Each number is 200 + 40 x the weight over its row's rms, rounded and kept within 0 to 999. Layers, rows and columns count from 0. The size before them is the row's rms in percent of the matrix's.

# q: layer 2 attention query, 128x128, rms 0.0838, rows 53-63, columns 0-127
# k: layer 2 attention key, 128x128, rms 0.0853, rows 53-63, columns 0-127
# v: layer 2 attention value, 128x128, rms 0.0944, rows 0-1, columns 0-127
# o: layer 2 attention output (transposed), 128x128, rms 0.083, rows 0, columns 0-127
q53,095,142,212,151,227,202,153,242,277,231,196,183,265,197,167,158,148,211,220,123,220,207,204,214,186,199,293,234,246,222,181,229,184,171,239,286,194,230,183,203,222,241,218,183,177,224,196,246,165,262,245,247,256,173,177,214,187,195,173,144,192,184,223,229,187,241,194,169,232,226,209,210,241,109,142,223,212,212,178,192,248,201,149,244,155,181,148,151,274,199,171,211,177,196,170,232,212,211,139,266,191,255,251,268,220,268,199,150,177,228,270,183,215,212,234,155,215,166,346,122,168,210,191,158,167,223,241,274,201
k53,098,198,192,242,252,210,235,134,161,202,203,216,157,157,191,261,193,212,232,182,279,247,209,235,237,205,209,192,209,233,102,266,252,149,213,219,204,244,237,140,143,131,176,218,169,196,190,164,206,170,183,187,226,236,257,227,151,105,256,170,182,229,204,253,176,183,183,147,175,245,188,200,207,258,280,182,277,213,196,178,277,239,137,155,196,278,155,217,260,217,156,198,141,223,176,226,156,267,119,194,248,247,125,157,200,179,198,194,187,206,183,159,221,149,204,230,238,290,225,157,199,167,143,231,223,196,213,185,188
q54,101,223,269,102,202,153,223,232,167,207,166,182,238,159,166,192,181,191,174,199,77,289,153,218,219,272,249,239,208,161,201,214,225,246,244,187,181,176,176,221,184,212,200,183,220,179,247,94,247,209,151,216,195,210,208,161,194,146,249,205,218,175,186,245,184,158,188,223,207,198,155,185,159,250,196,236,212,202,214,221,235,236,237,185,132,285,195,201,245,244,227,118,262,251,238,179,135,197,220,129,171,197,92,174,174,174,174,260,199,237,200,254,214,206,247,273,221,192,164,154,247,268,221,192,236,203,217,166,148
k54,100,182,194,283,117,171,177,208,227,177,183,277,202,137,220,209,203,220,204,173,275,232,285,150,161,190,144,148,176,206,282,230,242,97,212,229,212,272,197,140,207,205,159,224,190,223,189,231,203,151,194,156,209,148,137,178,203,196,196,189,57,129,188,192,232,217,250,225,161,150,222,205,223,145,170,150,182,157,185,235,204,192,171,191,182,101,253,226,183,270,173,216,175,190,218,232,240,187,216,160,234,195,254,215,200,225,255,222,181,201,234,252,134,160,180,146,226,175,181,243,202,235,211,239,204,184,222,254,246
q55,113,270,162,166,138,238,138,236,137,217,250,200,156,200,203,242,198,208,239,165,239,258,208,207,170,191,240,212,177,189,185,274,109,232,261,243,187,263,220,166,174,234,182,219,192,270,212,224,231,200,200,236,202,146,197,218,227,224,116,185,179,177,193,145,238,241,188,165,200,195,163,145,228,199,222,183,236,170,191,262,92,238,200,231,199,117,223,213,166,136,226,228,143,257,249,195,243,218,188,178,220,267,163,195,179,140,200,248,200,180,163,185,163,245,212,175,224,172,328,223,154,158,188,195,214,154,187,309,214
k55,113,295,168,153,224,208,279,110,192,205,183,216,257,192,196,166,167,189,223,187,203,203,211,223,160,193,277,203,220,178,182,165,193,229,274,192,239,238,257,253,184,173,299,179,241,191,216,166,228,230,191,203,152,280,231,181,271,227,289,210,213,154,220,164,219,155,187,227,222,229,150,221,167,250,197,197,96,231,197,150,250,236,230,175,214,262,247,224,194,215,226,152,219,197,270,121,161,182,192,280,184,173,169,218,238,162,177,196,223,175,278,196,184,185,161,216,253,274,227,210,255,225,206,146,270,242,169,168,184
q56,096,173,221,207,156,167,206,235,173,155,223,157,230,123,183,185,186,240,208,236,165,158,241,162,157,141,172,200,183,243,219,273,278,203,118,208,139,228,212,154,230,197,265,193,222,181,288,173,213,130,221,169,234,196,204,224,200,184,220,237,233,166,270,250,255,148,260,224,212,212,152,122,158,234,230,186,202,283,197,214,230,241,170,179,187,271,157,162,117,202,274,154,207,144,167,242,127,211,197,196,193,221,151,165,279,224,156,153,168,244,203,246,202,248,187,170,180,137,165,192,239,149,258,180,182,230,203,258,205
k56,097,147,200,261,219,219,161,148,180,136,198,249,216,203,180,205,185,194,206,220,246,256,143,260,159,176,205,157,187,238,167,228,174,178,244,219,148,175,183,297,201,214,202,178,109,218,148,196,180,261,212,242,153,168,188,213,202,163,168,159,214,181,159,223,112,275,195,163,197,231,213,230,258,237,132,246,243,111,182,273,209,198,201,200,195,222,194,222,234,200,142,213,171,164,217,188,177,184,220,166,198,214,160,254,145,356,180,208,236,176,154,154,199,197,123,216,198,223,165,244,191,95,164,199,240,239,175,208,163
q57,100,219,258,185,219,162,225,102,220,188,153,193,225,122,254,168,205,219,228,169,138,215,200,125,171,209,270,204,201,108,260,197,247,180,181,233,145,176,223,210,209,226,198,207,137,142,142,229,260,183,205,241,209,204,212,209,178,234,117,299,179,136,210,149,211,244,219,198,269,225,240,174,211,184,269,232,213,277,198,199,220,196,138,226,214,204,184,227,259,162,215,207,179,239,133,257,162,175,150,242,185,181,227,225,198,151,267,112,186,261,192,226,133,171,220,150,167,219,165,165,124,229,185,201,183,224,150,198,212
k57,092,186,239,214,223,139,211,240,247,221,224,216,206,188,231,195,196,168,134,202,165,234,187,238,233,112,173,192,193,215,129,178,197,175,194,183,304,221,192,205,200,158,164,170,196,205,220,164,162,159,196,203,242,243,186,204,180,122,174,180,225,121,148,233,305,210,128,214,128,260,195,145,206,247,162,166,170,209,199,166,185,257,176,264,143,205,158,221,208,237,173,293,173,177,165,212,146,261,254,176,191,178,232,209,212,265,181,242,226,188,143,80,218,218,231,202,230,123,198,146,205,216,284,191,199,245,209,149,157
q58,093,180,155,200,138,263,172,246,248,213,134,196,208,202,263,84,151,179,210,180,139,196,248,239,191,173,190,200,188,198,245,168,187,215,198,125,163,260,277,138,226,217,178,224,223,166,225,213,229,195,222,199,206,195,153,138,136,193,230,114,263,194,194,194,200,249,187,141,200,186,208,251,234,198,148,225,171,130,276,202,221,220,266,228,266,264,202,205,209,208,177,166,200,202,307,224,245,189,166,197,157,245,175,216,209,245,188,211,208,196,241,181,202,188,266,201,190,154,290,236,275,157,230,250,173,200,131,245,252
k58,105,240,194,206,144,248,194,167,166,220,186,236,145,261,157,303,156,195,220,183,205,169,250,169,275,213,211,269,191,209,134,202,163,177,217,187,260,176,226,238,230,225,195,194,206,255,188,210,213,227,287,151,124,198,252,297,258,225,208,177,125,210,235,146,193,185,248,225,240,219,245,278,199,214,189,178,212,249,141,235,276,237,202,178,189,235,210,144,163,244,193,201,200,220,139,206,225,218,188,187,252,158,238,163,243,204,254,228,186,218,251,257,212,181,157,225,160,100,283,155,192,184,262,209,219,137,194,175,166
q59,108,185,173,224,210,103,208,203,182,180,173,206,261,174,136,148,272,230,198,133,230,290,206,208,231,215,240,198,190,205,138,144,197,219,228,259,224,228,166,269,217,192,181,211,72,186,168,225,242,251,191,166,140,224,206,224,131,221,158,204,254,219,206,138,181,191,180,255,229,196,168,173,236,205,283,144,178,165,251,162,179,201,208,189,140,230,210,225,195,84,195,182,180,164,186,134,168,245,215,200,201,233,238,112,234,246,230,167,146,128,279,162,174,191,185,219,183,235,199,137,198,232,230,187,187,229,204,237,196
k59,104,233,225,278,254,190,160,174,152,217,213,198,165,183,229,235,227,195,204,142,233,253,192,207,236,224,189,167,210,140,177,147,203,229,301,177,221,204,146,178,245,161,198,197,200,235,191,174,174,162,226,123,237,229,216,186,257,220,176,171,164,211,194,156,182,81,288,179,192,183,115,208,137,193,114,228,181,219,210,245,236,163,224,250,222,198,197,213,202,357,220,214,264,262,176,192,225,226,191,179,170,147,219,197,171,190,181,224,222,152,170,205,191,246,244,190,265,256,185,186,172,272,134,241,210,224,269,195,196
q60,107,114,194,188,219,216,189,170,253,183,197,242,221,183,177,264,199,228,191,181,189,191,236,246,200,201,167,170,291,116,226,218,245,211,206,237,125,226,170,117,243,134,166,271,157,234,102,75,182,149,171,280,229,239,186,205,191,223,260,277,266,136,242,193,179,170,180,211,161,181,232,219,196,274,189,178,231,168,275,176,275,170,227,199,223,188,202,233,183,231,203,314,169,174,209,235,164,171,242,194,228,210,125,167,183,223,208,253,198,187,185,206,179,207,224,233,183,209,199,160,216,248,172,181,192,231,223,194,188
k60,101,245,172,212,222,224,188,245,194,245,201,216,172,255,198,169,259,191,94,233,212,217,163,181,164,215,199,283,181,191,235,152,266,141,192,221,166,174,191,123,132,206,262,190,237,200,229,232,157,283,184,164,198,160,210,164,259,125,156,217,134,232,227,173,169,212,170,206,227,256,252,162,234,141,268,198,238,234,141,221,139,187,206,164,193,189,139,174,172,273,255,203,257,214,203,180,197,284,118,217,175,150,312,288,230,203,210,181,214,220,146,222,208,173,200,199,196,207,160,174,230,161,204,166,187,204,176,151,215
q61,093,213,222,189,240,168,251,140,198,170,227,205,201,193,216,236,248,215,212,189,112,226,174,173,223,209,215,192,222,121,149,222,204,95,178,167,183,235,200,159,249,190,185,181,121,183,149,212,147,215,207,139,137,158,176,227,152,240,171,182,213,237,199,163,127,231,128,248,194,191,190,175,165,184,198,252,183,203,243,181,130,195,267,216,204,113,141,208,237,228,172,206,181,184,167,193,227,220,250,255,176,230,155,243,180,260,268,123,124,142,212,190,157,181,194,99,185,157,151,154,204,255,226,157,229,188,100,194,187
k61,106,207,137,175,165,184,179,220,168,182,255,176,192,152,199,255,159,175,217,196,195,115,264,247,221,215,240,184,159,230,174,214,200,264,160,206,202,195,190,149,228,213,154,165,192,222,191,165,242,186,217,213,322,250,219,158,187,167,192,212,173,220,192,257,241,161,156,163,202,171,173,155,180,252,229,228,256,179,232,267,221,205,139,224,238,214,150,145,208,244,219,192,271,194,171,166,142,235,208,269,128,80,222,182,215,189,147,142,252,197,162,226,216,279,227,191,210,204,245,192,264,196,244,93,186,257,227,261,238
q62,089,204,139,202,220,228,197,201,188,220,211,196,197,218,279,197,173,161,195,264,184,168,208,177,172,197,175,168,257,231,102,186,168,174,144,241,217,150,193,133,155,180,165,221,213,219,92,205,209,164,259,215,209,231,232,238,254,255,176,240,196,218,211,175,206,224,215,149,224,270,157,218,202,225,230,196,175,233,164,233,133,200,259,140,216,172,195,148,258,185,221,163,147,172,130,245,152,177,144,242,157,179,223,243,186,85,228,94,219,184,294,295,220,169,178,216,196,206,234,247,204,241,158,229,242,204,229,223,253
k62,094,159,241,197,272,127,251,109,178,237,190,184,159,217,153,253,267,151,189,253,165,203,183,300,229,243,213,183,230,200,165,239,241,194,216,120,191,185,176,212,106,213,156,187,245,167,260,192,269,248,150,256,216,255,203,263,217,188,167,199,204,177,167,223,256,258,165,231,152,125,193,174,203,237,220,177,193,203,189,149,195,252,192,247,163,164,198,139,176,110,199,182,142,218,113,194,190,162,234,198,246,170,208,202,178,219,239,149,255,176,165,253,209,230,200,129,122,206,216,177,212,239,252,236,189,186,190,185,202
q63,100,186,191,223,209,240,252,190,207,186,217,227,244,283,204,242,191,123,97,237,240,147,229,166,236,205,214,225,155,274,181,193,187,235,177,170,98,209,223,250,235,185,187,217,211,214,271,215,205,249,208,192,167,201,197,265,199,134,190,180,252,190,241,262,156,182,193,152,278,190,136,214,194,235,253,209,198,217,235,282,173,179,109,195,152,189,213,210,226,211,225,250,215,174,248,253,181,194,175,207,184,222,254,279,219,217,127,124,178,180,209,189,227,106,171,269,225,171,283,223,210,185,203,272,228,241,177,169,167
k63,096,244,244,149,211,185,173,198,203,233,174,195,227,227,159,233,178,263,207,154,154,175,231,188,178,191,237,137,218,277,254,267,172,160,228,176,181,167,248,170,272,144,206,216,146,194,167,193,254,228,181,121,158,184,178,198,146,155,250,169,155,181,149,125,271,199,226,215,298,184,176,216,271,181,279,195,231,215,226,175,206,110,253,120,236,177,184,182,152,187,197,241,214,185,159,183,244,166,267,145,198,206,223,213,232,224,220,155,242,172,209,179,161,295,173,227,220,161,181,198,129,209,224,181,201,95,225,231,194
v0,090,221,174,211,178,225,236,185,186,210,230,154,203,122,164,91,214,252,197,256,214,150,220,175,254,233,219,143,178,236,270,143,178,187,245,210,225,193,245,251,217,196,175,232,273,179,171,200,174,178,197,263,203,161,183,194,191,185,216,238,187,160,196,151,163,127,187,225,233,220,21,170,287,166,191,190,210,197,228,155,225,223,249,133,200,177,251,226,197,202,197,257,221,177,194,177,210,272,226,189,221,247,205,231,214,149,174,209,256,247,178,199,273,188,130,167,244,169,246,212,203,118,142,224,154,191,194,155,220
o0,093,288,165,157,247,190,238,208,154,234,170,187,199,221,192,249,228,216,194,133,161,215,241,263,180,130,191,196,154,151,143,186,242,165,234,173,231,155,189,181,161,202,220,166,132,202,229,204,200,253,133,158,205,259,200,172,192,195,242,166,238,255,259,208,193,157,242,163,155,268,239,300,147,168,134,162,172,164,232,207,252,265,134,190,190,222,198,184,181,183,183,248,181,157,158,218,205,235,169,184,206,144,266,108,174,218,232,205,221,223,188,157,165,175,144,156,234,325,233,162,177,180,224,177,253,249,199,250,208
v1,099,138,184,187,181,221,160,208,186,246,184,167,161,195,240,126,147,133,163,189,216,251,170,230,130,274,230,194,219,210,169,241,200,153,249,238,177,256,198,196,172,208,190,206,163,259,210,210,233,220,266,206,201,197,235,181,183,157,168,252,87,237,216,228,235,262,201,254,302,187,240,209,246,195,229,141,188,187,221,177,220,203,186,166,144,240,158,168,183,197,221,141,238,199,125,85,270,230,175,177,139,113,177,237,250,193,167,227,157,186,136,216,246,191,154,118,198,210,250,212,180,258,204,182,185,187,162,212,235